From a checkpoint of a small transformer trained on Wikipedia.
Size: 17 layers, width 128, MLP 512 SwiGLU, vocabulary 3040, 4.97M parameters.
Each number is 500 + 25 x the weight over its row's rms, rounded and kept within 0 to 999. Layers, rows and columns count from 0. Numbers have three digits each. The size before them is the row's rms in percent of the matrix's.

# q: layer 2 attention query, 96x128, rms 0.101, rows 87-95, columns 64-127
# k: layer 2 attention key, 96x128, rms 0.103, rows 87-95, columns 64-127
# v: layer 2 attention value, 96x128, rms 0.0646, rows 64-95, columns 64-127
# o: layer 2 attention output (transposed), 96x128, rms 0.241, rows 64-95, columns 64-127
# gate: layer 2 MLP gate, 512x128, rms 0.102, rows 0-39, columns 64-127
# up: layer 2 MLP up, 512x128, rms 0.101, rows 0-38, columns 64-127
# down: layer 2 MLP down (transposed), 512x128, rms 0.175, rows 0-38, columns 64-127
q87 125:472502515494517519520501458483493502509481494518499521512492463488467518506535530506510566491501521520483525481510506458545487506514503537504492503478479493550493506423502492500505510541500460
k87 093:495492532506528500515473511489459514458499499517552536509479472526482492457481454544476516476425486460497520491508483494488528522489514500497491501526522495522477515510518502471510500514449518
q88 103:509484521453521537504504496498500547458480495522510487524501484542535531515509519493539564522531485500477514532489509469500487516511505520497490471496488498487509528468528474471483541548474465
k88 120:513510530511483532540511496527544485481494497521479555521559479498511522503507472518540528492502465462484522502524520470521486519543528496498449519534477531514515500489506512439488487516512488
q89 120:516464499524496507524498505530467495520516507473502530503516449504462485533506535499502509506496520483494513464507530513556524473497509547475496451466486487479511531458496489497505486489449531
k89 113:528492563488490515520512478509506472506475519517488504464506479514496517514530504517500540489512504519464550492510503444468466511526500488494499496477497536528528493498530455469452539528490479
q90 106:471498499437510498493485528486536492472528519518471508497510478507495532479512511477478558506543469493528518460539495475509454477521500501499471537480503476540486543528482515444499532536576456
k90 103:516525470499457507487466505485503527547509505496447535506501510502479526485486475444526506547487500483489497499546487498529496499476461484536522550492499531500485541521566478481563505491541493
q91 095:508544470509494514526505494489519468493501487490481493494483545481467497544533483508503496508523475567504520526504554527501522531530486506491441548477489480502551511536515452512501510495521511
k91 096:463531504520520545503494439494524530485504515502471518467483476510537541489523511537497500504544481508536473461516488489525531530496504497469544533523472520554516472514450467532477535513493539
q92 113:497540461484456512434487503499492510497541489470528504481533483506511514518518516542475484492473515501504535505496498513535504516448528501475510455501421461507497505491486539505496463487515477
k92 116:479545511522529519535495491533528469494518500498531491510482523517526471521479435490501499513524470526478504473441498529455448486566479497524508486515483480564502495502506519472502504508524503
q93 109:485525528497478494524553459527504484529548466494524483497520518500476531521480477526499501482534473505508549484479479517516470507512550464505510500499491522524519463517531460532451511497482497
k93 109:493535490558551496529502486494488554472475473492508469482536525501509515491493524473491491483514498472496510491439471501494523528499532520521541475526488460484522531524505520482490501513506533
q94 106:464530487518483478457557493499528493508490509495498520512442541529487455526488538522451504499544483499545500476501553542507494478492471541509504530488482495494509545552431469549494489495530505
k94 119:517458517501494555509541495480534505495479491481507527511437494462502499508481478476504513488524479503475497544521460476522476487513510473489515523516453535482537486484502540512473480524498484
q95 109:517480482525511576491541487528475505474514519490463459500476463506464516508523513491518514502454465501504492458475508513534470543483518553495504480491495488529498525485515509500484530514497475
k95 104:488502525486494499470504446535497527544506519480515536498508463475501503463472507494461493484514513469485482518522491517512462499498458494487554460480506520488530479486507476501512458463509477
v64 107:516507518526530518537500461455484474502494512515513495531489502512450517504502453487487510497548479515460491474477526518506466501502503467470488489495523539542507482526520483521527527468471513
o64 115:489490528513466525467476471529519541521509495504522497530502459500495516476506488515450519502492483499531510555529470499464493490483518495493521500513477440513510475485453518487509512503498516
v65 103:486523501541512489486509533489478511463492480472479496500502466506530520501498503521483499529460506451466517498556459475517542508478472468471496487486442502456458484543542472493512451516522489
o65 099:462506476500523488475481524478504491481538517523536529457498516513509480506530494497535452473510510501513511523514523521454496488497513513493489473523542516535498499527457583464508510455490516
v66 095:466513498479541501523533509511504537493543478560487507431508483485504483482572545515515489508524493474499542485484502494529497492474504516451530465522508476459514562519491519502532471477475488
o66 093:543504475508537500483524479488497486490547510497535554489497497527475509514502471471479509462459512508511461524461519513500540502426504522542488474563507497530498471475505518489512503500478460
v67 088:494488440505458492541456481512462520471506512526494512493462530498499487507528549520514500502519499489521479486545489511481494489491517522499478464571537538530470506508541540481503476503517490
o67 092:484483491506525498498481521480503516483529461489475487478514533466438524553530506492482479502463521453471530452478498458466487502488521468500518458521515469492495542448522507553507529488501495
v68 126:481496487522508504529457503491502500489519473485514503479523503501513494479464466533513489560443491472492509459478481485500497494497484477513490481563524528545476467480477550473528450531495493
o68 115:447488455474509507480514527499482496534513518502505535443522497475506481532500441508470538470517534498491522466538492505536496490513484496547491483480524485500510515528547473529494527493468476
v69 103:514497506544522487541505483529513509488522478539461522507513517527480515506473515526533513503557469480493503497535490472482479446526484457507491521476485513495544500516550536492468445489533527
o69 097:515490488518502513489521479463502511499505490546530518521465506511545498458525469486493464501525520518492501497489469469533473493516511474526502477490520475481480497501550531511497460507463547
v70 106:495467467529471515541530465475478535514483519467483486484518539501455477491496463462515506517501500500520501453547521502501509550482475541472492513492505546509520462455536482493501527459508484
o70 110:476536494514513490466487464524471495499511508500494492494492517499525518505529509545462496546464486469513564498487508533443479487476512487511513449514498483525516491552484471514476482518509529
v71 114:499554453468529491522484548491488512496521483467515520513496529498491515511480455556499489497510498534519516471458416474499480490496512511503483488548460506486474464537494509452481556512499494
o71 103:488519492544533466490495520552467503534495475490517484527481503460481475495491452484502490504539521512483480469496513511482510493488524454485500510498524449521554548473516509537533499478488501
v72 097:487472494495472557515545517458456536525498539472485489461517515479516487522443519489494480471464524480477483514481512495512464519516505503461513535492474509539477506515502498533472496485506482
o72 105:500511527536539502488488493449524493496453513465527530505495476523529559527526505453516493464506494496514496530490492486500483504485483491485492468510485518499489504504518514494506497563509510
v73 102:461537496436498510479499473506534505535533508509540487509511496467512487512471528532507501492508529546474540495532548530515491473508501473495549513498502493493500493487526522521517490547491525
o73 111:465465439539494512484495530475484495474474507523465492504471490499522498509488510428514486498495511510495440481484482498475519516514517477473487498490490530499502456498540466495502494462480483
v74 108:475497489512505493504535509504531514495490497484499497503477445484508535518490498508491505515520540519481476498504522514517565514532496496499505492495448505470516568539531474521484496531531516
o74 115:533476488499499540454430506502511493457510476499503510520535530495510512509485487493503423510459467518467456483467493516457470509498501430509465522527471490512477485476473538519523489521497485
v75 104:523481477518485497467493469539506526507553519461484502510556526503489514503533526475472549518500499468489525461505469529548466478534490484490539505491463475503487482519481481519505523492477486
o75 106:504488520506534493487486527536526442465468471499483510507533483505556540500531470484509454504501535484510452536474523514500479509533517473523484573491494497499472463480493534497464515524527511
v76 107:474528493500500530511514496472478471513500551525511504525528522526490464528529498540500507483477482488457490507489490523525463493466543492512502488505457487508531490537501505536507460516534523
o76 110:507473520502501513462460480518509498504500527500502475503504482508529508499472481477498496503482511511504466493493515490459494491502435515502537487550512499515500506509451488479503512489539504
v77 102:534520509503517518528491498509444501491515494496521484498547496500455460494455493509499452525511461463506478503476457514491532513442513482522474535512528479506473496471503544488508471513522523
o77 103:527566462521492546499511499511503527493516478524518506476487457478507540517521508480504541466515522538503553492493587533542492531504492488478524470470538500494502526491511461520472503521508514
v78 113:464460473539523507498489448515462512488474510503491501480492510487491481486483518522523462506476480479512483460535483523479495470520488422505483518455438493451497499529510504520538503463505463
o78 106:502496513479504500480504500436499515501497471462543475495468452518467511507510512510476472488482499527485554549448537499471510553485508514496494497468533479550499549519502484495507456499519536
v79 100:526500522526520482436489530481539492498523464524492527469517513527471525481498522491529464541502519556469495502464510490473487485516486487480489495468472513533507526491536523521467532532512484
o79 101:482499467467486475485513500499518515500473460481513482479481485486499472531504480485512452497505454493491468508478521513535435531488456479560492516503490502509527531507495493444507495499493496
v80 098:534483522487510440523449516530451536503465472503482492525514529527531530492468522488535490515463544499477503504478510511468528523474493486555468503498467507471524507546483526488468490507477510
o80 095:491506512490499530535522539497489483510501478464557522525490489472518491537502491510531496484478475499486502468516507509461491494527472498480486489459486500512503530499472507472497503503534505
v81 099:538544511485527506531505533520470461509511489500495526527457532512498492522505457534496488497482506501541510506508485511547467470450475536497484511439478516496495502539463556505488510492471497
o81 095:476511519533473525492558499505468477542486480470547483498513473467466527515463453521540460509475484494551474470521470474504525514494496518478525512509527491530468506517452495524465516458499486
v82 099:460452467501522509503536502517502533476523451525501571491478506554478487468490499510479489461511490521443497524481457481498527506533537511464481507488465501494498419451491543462501515492502488
o82 100:531495517511559481510527486508547528498491512476516499523493495507457506484503484499538477473544499512509503506503511467504486491561536455517520489504502520508523512503503521537514487510489490
v83 105:506467488493502528516503473536507530515524486474497500526470458463509471506504500516468494507457513466542524483516491481541486446485539540557495505518503520506506478530464491480473495513541491
o83 110:506498529502507469490525515481487461500492526485480481522520489442512487506483523478530566482507521474473496475523468499483526492551514485515505518498549520514477516490519506551478506476487491
v84 105:467492465524508487452485567527465531486544496512497537467533510515478470499483498496490553522512488468456483476478545526501462509529495470474488488524528514497492495475462483493536469472496478
o84 098:491482536464509467521477496510525565502516502524486537485469465506471512491490509488494475463485494504505474549477499507497506513516466512533487502452530454514491537485585504458488517489472480
v85 094:531508497498532519499482515476540506482496534496475550502506503530495504515511527524469530510527532512542513511509552496547469506507460468511484502525530491531511509508467470506464494516501450
o85 086:503502516505465494487471516510448479524522526488493495498508526487514472483531506489488553455495504448492479506485446521488469528503498542510475530490466477482495459515493493534460537508506516
v86 103:470478507513454538488530496467500468465467504519538474475485522494466513512537524492442513489518515506437517487497497505481472515515504449510496470498516496506514477514473525535486492506511491
o86 097:520478525451504495497447465471528580514482526468482520479507506535501496496495518465495449541464467493514504509493498504487521538497524528505533507548515516525499493482514484498480497522553461
v87 104:506511476493469499516555482508501494526502488497476541493540500481488548507509467501469491470537529526512496495496535507504485455526516485542489468491437459520500488525518513486477550510471474
o87 104:465477570520529471468417509489498514477493473487523487528498567522527434499482521507516512516468505487511490505498511489503454520479504513503508496531491551509522465507470472516529526454510480
v88 109:537518482484488525475490526504536496508535493553531508494471520496513529470482523513512517446520505496488540529477499490569514494488466516479579500557535486498489492479508501461474528524511483
o88 107:492540475510528477503519494533503494530527509472465531471513497530489473524511491472495516498523503498495487463494509453498463491513511496525437516535476533496531469458449486498522476500497466
v89 097:469479480487543505509494467523524534500508502482510510481519459455503463513449492473480525451514487546473471540479493491471477463546492500497553510442511462460490510529542501523494525545517470
o89 097:496477503557514497507484517485496525491464488517450502483495511475480498448472462483509520542485566517488486498481514502510463538494465484529474469513515512471477540491503443446493515495507510
v90 098:484449517499462514476507514479519470484541554520510531486515508489530496499484483514486490540527500485501524494453495520458532505493545532516495540500508469490538521475486470522446460443454502
o90 103:506531489485486537511488468505501540490502472484543541480539487539538517525485535485482515462472481526540511496491489508503541449476492494482464496502490528463455489541517533511523495510529484
v91 107:521513514526498484462483547501534520507497458527505472484501518528496505510493481484438521496512482539503517516443528478441514535530471484504519530487536493530479501477512544529534445512494446
o91 103:489496498495520532535510522486511506545501523478493530462447469508502484456510515506532486480522515477512476497544474513511513477535468509531502472464444537456510475492507480452509523510558492
v92 099:516514510520521496502490523502520540550519474489531541518471503504518498490520566553468534536492534515513513496476502500501519512484512488500511530545485499504547511461477495479512504519455536
o92 095:497481485484536514475516542516467489473458481504501512507513491505557503498480496457486504430475439476491518492517489489525486494470515458506503499491474472479495523452473529539476506489474435
v93 106:507503480537512526523498483498532512501494506490475485506512480496436526512465494484467481518525526508512485489470456478535470509507518498552470459437480474489473482490494446504471462480517531
o93 100:519487522505520493455504499502502533500538465478503536500539484485551526485547505506531503508491502465468487511502468515460561502505510496469530478499542540503473482471497514514476576509488496
v94 103:494494535529490516481468485510538501566479498512464499522512502465534550450491485510518522509500537509468524467520529519503484500442491521510532510472503470515465501449472462486454522455513466
o94 102:475520522538495473491526496521465481516501490493488522506524530578501542514543552520496488486509538512545512528493507519537507504493508497540471499495447521496510534547492458538474489478483517
v95 099:484550495477506467561477537495501441469510506513509490469477496466537530483505499490493526470480491472547482486489487473547528511523497503505535506485508517445511471533500540464468479470513471
o95 102:516460478499502479498521496476520498543574532479506541497507491476477469450455475543482500500507489533494479523491482501488510485507534494460487503485547530506476528523450480507528478529491526
gate0 097:525462492551461493466480504490505526528459558437484486504547525484525512517498529480525503533482508486519462483497503528490491487500499486509514539482509534456497506491504484517494490516524486
up0 106:509494536553509497494498465507498478499479536468494477494493517484505494526549511495491524490494518511461492473514465515506489510485472494484481536501484508526463506528494509501454516496476469
down0 108:500490507487475508516470476483471501483492487515479474501511494518522521485499511497495449529494453531517532521525510511519460525529496542535477512494530474474521529497490474466457461496497541
gate1 092:494463493501503455528512479548479500535542484518504448487480517494451565488471486472523490504484480468535505462498519488495497498576484469494465489491500461505480525549439524492481485490475547
up1 092:488514485459549508474507502481475508484477564510490520489476493490516494517534480556491523498525524486494484511496514512482514481484509528501510490494501424531512514517496536518533513487525466
down1 086:509430467491550516497497499532518544562515508479511494477496496488497549503511472496517498541487507459505503512513504501514525487493462528457474501536525508458527480504487470527510489487532483
gate2 097:490474480514491525514497523486506530503438512519512489497455523514492522506471537495572481556474497482504474471478524459490488542502442542470473514503470489507502503494509477489495457463519514
up2 104:466473494497514524513499575481515447517495459533521545478493505503524489534520461473576501494494505512480471503455509498496521547521493492489487523488526489513477501488493508523483490466514507
down2 096:506501496497503540503482542506524473452530543466492538447488504467477454492509474492515506527532510483497495543497489470484491496504483475486459534476476472487506485494495538503516466533512462
gate3 088:463493537488503474515505530539508499459538494520484495558516492489503485497554506482496529501485515526439480487463498538503549488506492538489498489449534488477505486477517514506483432469473493
up3 089:518499485474427488496514527489473461508500500495512526540462516494543552482499503501484500506522457475522565493479490492494488507519497514460470496464535525544478530427484502485445526487504488
down3 089:458455548492473455523497508498541521478521523501498530541525468508493521490503514508532474523504505508508538485481508497532498485481497533572541548489503500493481494477486519513531460473482485
gate4 094:508491490506500537518493508524474467490451526480488506465459527493517512498494486509485496491498530539499478497499504490500492480494518474553491533519493509499507529520472497519533486468536488
up4 088:516497462508520490494563500467474477432484497508505499459512495501465489503523491481506479501478493488536490545490516498470492519503500507506501478497486481512496541500453496485472445496524484
down4 088:474491499549448520515460487493522514513512424488490487521514447518512501507512517508519522490485540523523464484538500499523491500526499503516499476547512498532523508486473511469516504529511481
gate5 106:492514525464513510541477474516500489503543522492526542535521493489512493488490492522509504486554540462508495521483493516442532483501477509505507486473512489517492500487475565519502499470539504
up5 105:505509492462491498534512484498500500446490486513472481523529501457539493475498504455512507510492432478495484468465460468517541506500509467520483496519478511499494507472455531458581495452530501
down5 106:472514504485459472513537499455492463516483537459474491494515540500440490493532485506459478516495478517480480465471525502512492528515527486511507513518448482515479508524486492461493517467526526
gate6 097:458491538466479491510545532495478502497472509502519501509512523522533558522509521498519508541501532522549527485474516480478499484503444475484504464469463485515541471486507510474477506419505516
up6 101:509497497463481459523542519488464475460470530509514477528505508473507510489532543515523476527526535529556486476476495492526491486486467503500482476447483518483550496507504506488452494489498520
down6 099:542492500464501477517503485476515508450490532499474566500542499505515483493486517470519531527501495563482480476461496465460479467459501518524459535479510456488492486475470529504494503550510494
gate7 093:514502515564472440485512524515500485540493509478515476465500486496460508464486473503495495532498537489488518483510532484489511506469515534437504486509526545456528469499494504474485472497478528
up7 097:502516473513448469505488474504465523545460498456501502527504520511466531544519470546490480513491516482482534513508492458500509530507460502475557464483481483461529472541511519532476482542505537
down7 100:477467481517451470474478514517538504512473524467502460480485514542501514502548478472524477503525452527482533490508492517495508474529475547532538514461482503544480491496497497527543525533502470
gate8 099:471499546507485525521519520500492490473447491507490520522473489519495507519500529499516487521494517488491483503555480488489506573467451522497487475503448482462494509511472500519481518511525510
up8 101:494515470500503466519487498487476507488503512474513478487494483453504500498494507526507504531465513506503498496487449475557528451468499500472498506510447517461497449553496502524475523500460465
down8 099:523528542477527512522493568485535456502474467471505484474468516495486498528481565473561484499466529487455549492493505480492483504503511485501488502484480505492502491572510506502509466485456475
gate9 087:488467506512491518490470490484445498471521530481536523502489525498454528484481516516543490460503499513460495509547488510503460466472485506519510517485505503516495492487497497440546475460541565
up9 079:492526435501513484538487541521487558505481502472491483494470541441462548525465438489460500481520499489536535479479487494510483494500484492520529498510469522508499493487505464522484501528504497
down9 095:486486524515514534542540543482479502503486512495516521504515530482513513452488493498476493499482552496484506465480524465493502485460494447509493477485464536537493489468486503515515498578509457
gate10 119:479503514505503503470534542520469486531475501444545498544488478541512485513477488493556525503527491535493536517449531514486514503526485482481568497525473526510455532481498534476463502464515479
up10 120:496477516510495497507474508484535504452512519551475520481523560499521534482514488521474511514472528465550497470568487489502522485507485510488439516463529494507549505527484506493533546506502556
down10 142:491483507498475482469528506525471484541488490451530492531485457527512462527466506470552498519521499521457520522446519533498506508481501499518567487530471524496456486479515525513464460485529458
gate11 104:502487516492453441526508535458515532521538478490468488535493521533515499488516509495476496458551524532524466498503483519461470534486480522474520495469475490440511535533497435507502482511537497
up11 099:512489505503498492467489504495520512500481437504515486470477504458531503512524535499528452497505508506480498516501533429477469491472519476529481517504507504512470480520510491564507521497499512
down11 100:508505523498474442511534537469538509516535496488527475523504491498511501526519521487508441453491500473499429537459481450483508511469475530475541522486536487490482499516498476552496478530523464
gate12 113:499484495507530466551518512526550529533533505480500493526525478486475482497467497483515506516501545463516511486492520523477489541532475492482487530489535501492525477464559491538472520512521488
up12 106:477507486512501512538553528466519494492490516492530472482498522554451501477536508510484478488486467485499495481501495517483474472494506489504461534540508517565516493544500508507493503431489505
down12 108:506497514496541466550521495477540527499494535524512488528489484535496483465521484467476485527486482508494542488494479492482498514473428535510446501510512494504499494533510460516491492487485484
gate13 108:532532471510474515477491496485477495515521495540496482501492511461499520514483478562514557505484539539519496498462500502482517497507512483517515473507493516476511450478501488478501494453492502
up13 106:512482528513502514532527526514471504459488485469553489444517502477501496488528515540478451518537447486477550495521498493512546485485502513493526558520483474505541548520471479502467512508462515
down13 114:502525479473507538500489500484488562530508469564476510541502516438492491515491500517498548489479552527552501466441507478476497513515501485498507471490503510439485504499502472487526493468481513
gate14 093:477500506527518512531447529516481505441522530478493492477515506514527504519516521494484485530495465475541501492486456512506507521494485464502462505548493497471507461494486512511508566481489448
up14 091:478523489499458508466513493485471450501472506552547504518486509479488504510519469497452544495519515460491518502496510511485524503537471488502515487505513511490475531509456541514473497454514501
down14 089:508464483538498489503489500474500514547510523460521478492506519517498500518529524491456482436523538494509495515501490530504448531544466517498470501509556531518483470515499484483493535499496488
gate15 098:461500501518464490466498505515497509437492475504518506492557518494498492551496496505527531517487482453492460471510541518479513514489447517472499516455477527518458485479563496472463475511514490
up15 106:506496536516518482540500507489507507500515459517499459553504465480479472477509511512518476519532488508491468505495480491486478521475495457492478496511530499500504526506492499512574494497512496
down15 104:525487452516497505494541486497473539543498460505484472544490500455522473464525467498479536493525515528487511494476485459460480491524484475487472474536503485508478497501507475491548475508475530
gate16 099:495499500498462493482511499462507467519525542495512466486553501502479496465535520495476526510482505531506488503518507525496453502460486485509473531493493545537525540495460462536513483483511496
up16 097:551534538515511510502505493493492492476483459498483508502510519474506549484528527511486522458511508517489498510468496479500503480526508518509506509480486500481476454581500526484507462478492516
down16 100:445529508509487497499483526547488493529476484471487514492480472465480479483549499527493509497501535501533520539522466457488533492499470502482540506449485490482491517514539494514509492504462510
gate17 103:498507483480529507501489522469510509483548508490525466512491501491484512464585516525497420503504471500525498516484493535505494501502502503478503494501482506461504520497488506483488491522588515
up17 094:466480473504499531490528488506481502540464440492529489530536538497506526472521453518521507532536488462494484463479485519481504508494507475489503492491499474530559488485455495452497524491495518
down17 100:498499464458531536490512491464514523491525514498496483495515534470481494444533524472501471487524508481528465494494490542511505498524496524500498512561462466503549512480483549498451522493488508
gate18 097:466477522454484541484496512504524504499537522537510526512485413497478441477513483444540487480520489488474460491512538529534503510511456472475516462481531494487534454485501497481509518461509480
up18 103:493497529490466548500472505502498472469534477514515493537447469490523468512509497488509489516508480476519489501506542529470494475515492469456517495489503483495533498504469521447531515506500525
down18 101:522500507526530466468486512515490524532511524479501492477561520513498505491481477528514513490487495522496510501467465467496499487466526486537463483534502495527461510495492496534479519528506508
gate19 091:477488505500535513448475505495484495466495482484581503510488493467553536542518507474561476511489497474493516498512489477496503467502518555511495462474541510507510513498489526522514524514510506
up19 086:498508489496482519495513475477483483516498512504467497485526556482499477427472516502476517513557492487474488488491466510491513538500501466454507525533491472499480520487488479497483499477481523
down19 085:542471513500499509493469517514441512530531537512521485477527556465489491498460536525470537520510484468437501462508483528514514496492519534519504559499555465469478527475463506482486494459526495
gate20 107:507486497491509468501489510478472479516488483446480515528525512500493478563480490494512450506476466529522479528466505531467475533494505472508479476493515543491538481515460474476525500473523506
up20 107:489519522524459502529531466524507520495489473525528511454497490526514489491513577508467572478531543514456529473540491475524520511510456529505501493504496479511462545472543502532470501518481510
down20 109:495539485503504502467477540487578532485514524527497513515484504526460495464507541477471494513506524528504496485493535461489493462538463518490514472488530472507452509502492546543465512476552535
gate21 097:497486466500489516507516501488514480503471501514503463523503521514518497535506509519457518488425507518482496510484485535497553520492522486527493489497496538484516468495460474440472473505506496
up21 104:527487536488489458484473491512471537474510523492469562487480505488479502478457481462513499524569513465511500521486532501506455484511496503472480529523498453496497535494526531544516492506502509
down21 097:473494502535518509457477488498494512493491522492451487516487513515559446543457516473465502518523485472496503514501493459492493503487496487467522495482502482478464480500554500502548531526461483
gate22 098:514504498538504491527495482531449496518502463506552494520518523460531514465538501491499481455524434483541497467519518510487502468438480542496520528467493490501499526561526490513500497490529540
up22 103:548503498525527518492487445456542475500482502503517524491521482494502456488547561535469511481545507492544503450493550536538479504447465528453497511490477529480509524530532478525508504505519526
down22 106:509437503517515506514457515484535476521491525451497461486526443470493494504469563493508506510498491512508466462497473530514518571490495514492480505499513548506542498516502428480472514525508545
gate23 102:511464532497483502500449491507494508478532469500544495502510483474487495506476464466460484498483477484523494566480518490515522501475488491462516513534458486506488534481463476468517540490525465
up23 102:470511512497495480512499551486521518484481510495552498489473539512507524543463451477475521496511517522509545491504488495515472531467496589469469471518523499452460499532489487472506498516492533
down23 103:532540508520514511501544525531485528490442522502504511487507520492503474522534524504506519510511552494467499449504495532474483504506496473521497476489526533488534529491532509527470476527493483
gate24 106:499463554490498502510493472478509501513505534457531460498538476524512491457523528526464547527527508488500529558538505516504530466497485524496486492514515504499502480509525492522469498496501451
up24 116:494517503416511532484479520471526519518515510479520517481510511496552516550533472480484473499498544469508496493558469465518528566491507510488509501520505491495491559531484502547474534522517502
down24 114:491517482486483516498477503454496513473483468520457511502479524504549524542506459495486512487503532497506494448495486471474491547501520488548500546492476494509457523488464521494515465517504515
gate25 114:468517446474477499532520531541467543477514486507506507504522497474484495516471485514534508536528479441492501488518490532535495499508486519494498461502513493519505486487495532540526500507468475
up25 109:488447485466500495522503513461497527431506458533525485551448499475499505486485527478500506520459462472519471519517476502514476526509503496495486525512491492497448526505499535527529501526498512
down25 107:468525492424482515517509495457457499488491478529480512475479487492466492460499532527488520532506469474472471498530486521533454509485522508506481484530530516494503487471498493502520472552525480
gate26 105:504496526526475505512464523483492521552487473571513554493522487528531478490484490477476511522430491466479511502520516537487468484498518504483472490498521452463477483537483497551524479472532529
up26 101:532471491545504528531468501463493529547517514550515519495495416488489497491491483475504486485496537482515495542531512527457459463501487509485497497454494515485495491552458502478525526471538510
down26 106:506497536555466526529482507492453537505494506551525510468476483547497485499552434466455514525496495499450507476518508495502506504482546464482451512512516485490524491542504462545508471478527500
gate27 094:498468530518526465502508522516512511487525553522521480545469527507531474518540478507469464502514525504508483462500465491536535481461516467499485470526529486509441544491469506508464516524514504
up27 103:541468496521502528508471480515538534530505505559504530533491538500500501506510536432501505456493522521459491521467498525488483490513518496505507498508556491454501493520514497482492534475528501
down27 097:478508515457494500524493531495515487474514502534476498534483516493527491535508465510486498496523505550496496497542514490527521477497519514481495471458470519479494547503516522494570507467480516
gate28 097:524494515495494498509503465474508539498527522493494464504539511474511492491499549494526490475482498518505476505514485516527533540468445497499461491532511528457461511490497470481454500460539463
up28 107:508508507483492540495489500528474509498458515498482539505477499513523464488515510475460472553487522506539452515490488502447459500511536534516555515475493488512554511507508522493513511527454513
down28 096:493560507477470478505476486552454497512485458567523535482494528517515529505503518542450511511481483487521470530500522505526475523492512550501507494491497476496510471551506495565514527480497482
gate29 118:524507525491504472500491503511488494510495499501553479497539494457527487517478543575511493487491514485529526501504481520485514519500501503506487484501510497482462452493439521507469493514510542
up29 109:498514491517534501493490523485526506489519541467546465490481472488498544498480504500467470456483515470477476505492485494534509500502521493497508549527463509496488499518502487480486486527477467
down29 108:502503511486474511508496550467473533501440489493503463507517487543502532488460472499501504478535507458493483521494526497501476491503535506495545485520440476462531522445468478474504485458485501
gate30 097:496516482498505496518515524485523529549473519505548492571501529488520542515523508492547479525540483488551494537454543482491468525491499491496482522524507470504502465536476509499488512434518504
up30 092:521546537499545457521518504488494450498504469508487466508503505514501478502479477452491480477492532538467528518510505543512515472519515489475489485485489534473506529474531503476458491531480457
down30 094:517485491466492509492519517487518521533502496482471438510485488559543540506523499507499461495455530523522515500547512487512430493529504500485501506457551516460458504472504516533525446446465509
gate31 095:477499487479465486505529481465465502540524530487508488485521506468527558514453514535523528473456492525515506494531505510468544480508488487535541496523482481518517501536503552471540503495500460
up31 105:446528483481481534514495476533499497509478531521499508459484503510515486447467514442509494477509477532515529460481551541543489494468485506525528532480491499499551491463536514516498517495485442
down31 104:472552483486483508507501508531508477504503564500518505522497516542500493501442499509462543514514500548536543495497526496494456497484535515505533546502492499465526504447497494523495534495523458
gate32 109:487537512510503480488495479525489548479541495470507505493490516526510526483514490502493501539486526478521465501473494525468560476464534513489564516477465529468492468519454521515499556484482511
up32 114:506517558508486449497508486547486556469519491481503515497495493521521506462499521481519509530501531475509437501477501520508524453459486534516519511496477515490508497453484494512472556485454476
down32 114:549477542488520517521537465489492510454500506492520513514521461475487546445478511491505509515503536472500517491495506562515503510544500496535456561487488539493504470501492510490477540512492517
gate33 090:532512486535511494529527493522500480494505511476504510453440491498461500498495504473490511455537528512519541478434502517472533469475504533506468493468524500463505499485512491503500514506493510
up33 097:502524501512498534458524529473524504514527488486523492505541445505498540505480512508519480487518471477548495488542506486444500518560484482438503525496485541490481492503497473510483461511528460
down33 091:529525505537514535488482543508495519511500505465451491433505486479531502530504488462518488491549452489537529511518505487460519526524475502488475487514544462470483494476498494489513548545506464
gate34 105:485513504515533449505501511493489482513496478473536507446519509493512443470472508532498463521534527507535463487485517533485500499511515519511525476524490499503492495508487496443465509475500475
up34 107:480522548496464453544499473490512488524499494521539497488496480542492479479464517493523489497496509509477489503469537510506515491537491557535500494508523510522503504459516508458450568482508467
down34 109:528515539544480485512465486502519517494490519532520492530487524553474499478478469492549504492493470489476490485532492479514503460517513525516481513535539506502476522487535507477498536512492497
gate35 106:492506565489530488504477498492497520494541471509521528521452503501510518526494519506488533476506492499507486534518449503445501455496504467508503490462504513537510529501495554527487494502464488
up35 104:491503493514523523522477484489515516493498477544560445455476474533492480487487465507510475498527496478498479505493511458524510539494510541526511531516510446456539518510509487513520512505488514
down35 107:484477480501493457486451517486472478461513514524514458487491494493506478518537505551531483522515500511486504524490539500513501505481488518519493516539506468502489538543457457521568545513529515
gate36 097:492445495522545461549480507478481493482522484487534505494482547502464495495461509455501487496478564482539492507495496486532500509508450487489490520503519457537533505487483544492500486462471469
up36 099:475513478495457518497509532490498502540518519514484476479533516518496520532499495473477532510457522456462534499478481485526505464459530494487515533521473500461499491535454500494471535488484507
down36 099:467477479514498464525537496480473499488522487522532521467484492520527485501483500485469512491484529482520467478507502490523516518502456501511495476489490477504522475464518542451500504486506488
gate37 105:449536508503440526501541476489495487518508490508523527491475480521508511452495507513484520475528539474519492517488549551522478519517490512469475517497467494482478498500463497511504515475496493
up37 116:470562440487505507498531492491523485489471499463519513479497494530488482510491487468460546476529530513484542490516522518498519483456507483479519511455532502495494503495493509484523483514458505
down37 112:488500500463475491489463482461505460504476530465506457496503470502478507508516515496495496516495550536497529512500521523538494525463496484487501513491500499480553505508470462449515458513501498
gate38 104:490494521521477497448440457520465479473505481503483470475514481502460529501468496512466551513479516508483512509503547500471487517494532472491532528502495479536483487471511509510506477485508507
up38 099:509531528558490533506519503512512524500499543516502499508510485462484499480524533517478515527471484514495522531514491510536513518522554491520496482510491473491528483492525442483519500516513475
down38 101:470480501512494467476466490515464458492526489453500466458523454512492531494482467497482512502487492467425504524500477491482531539515491493506505480514475494531503516483497494476512504500483523
gate39 110:465503501510521513448496544464459487489533534484558533486501477518515497470464460518537503479527514477538480491507520478499528472497492495478476494530507500494497493515544556468500520468493508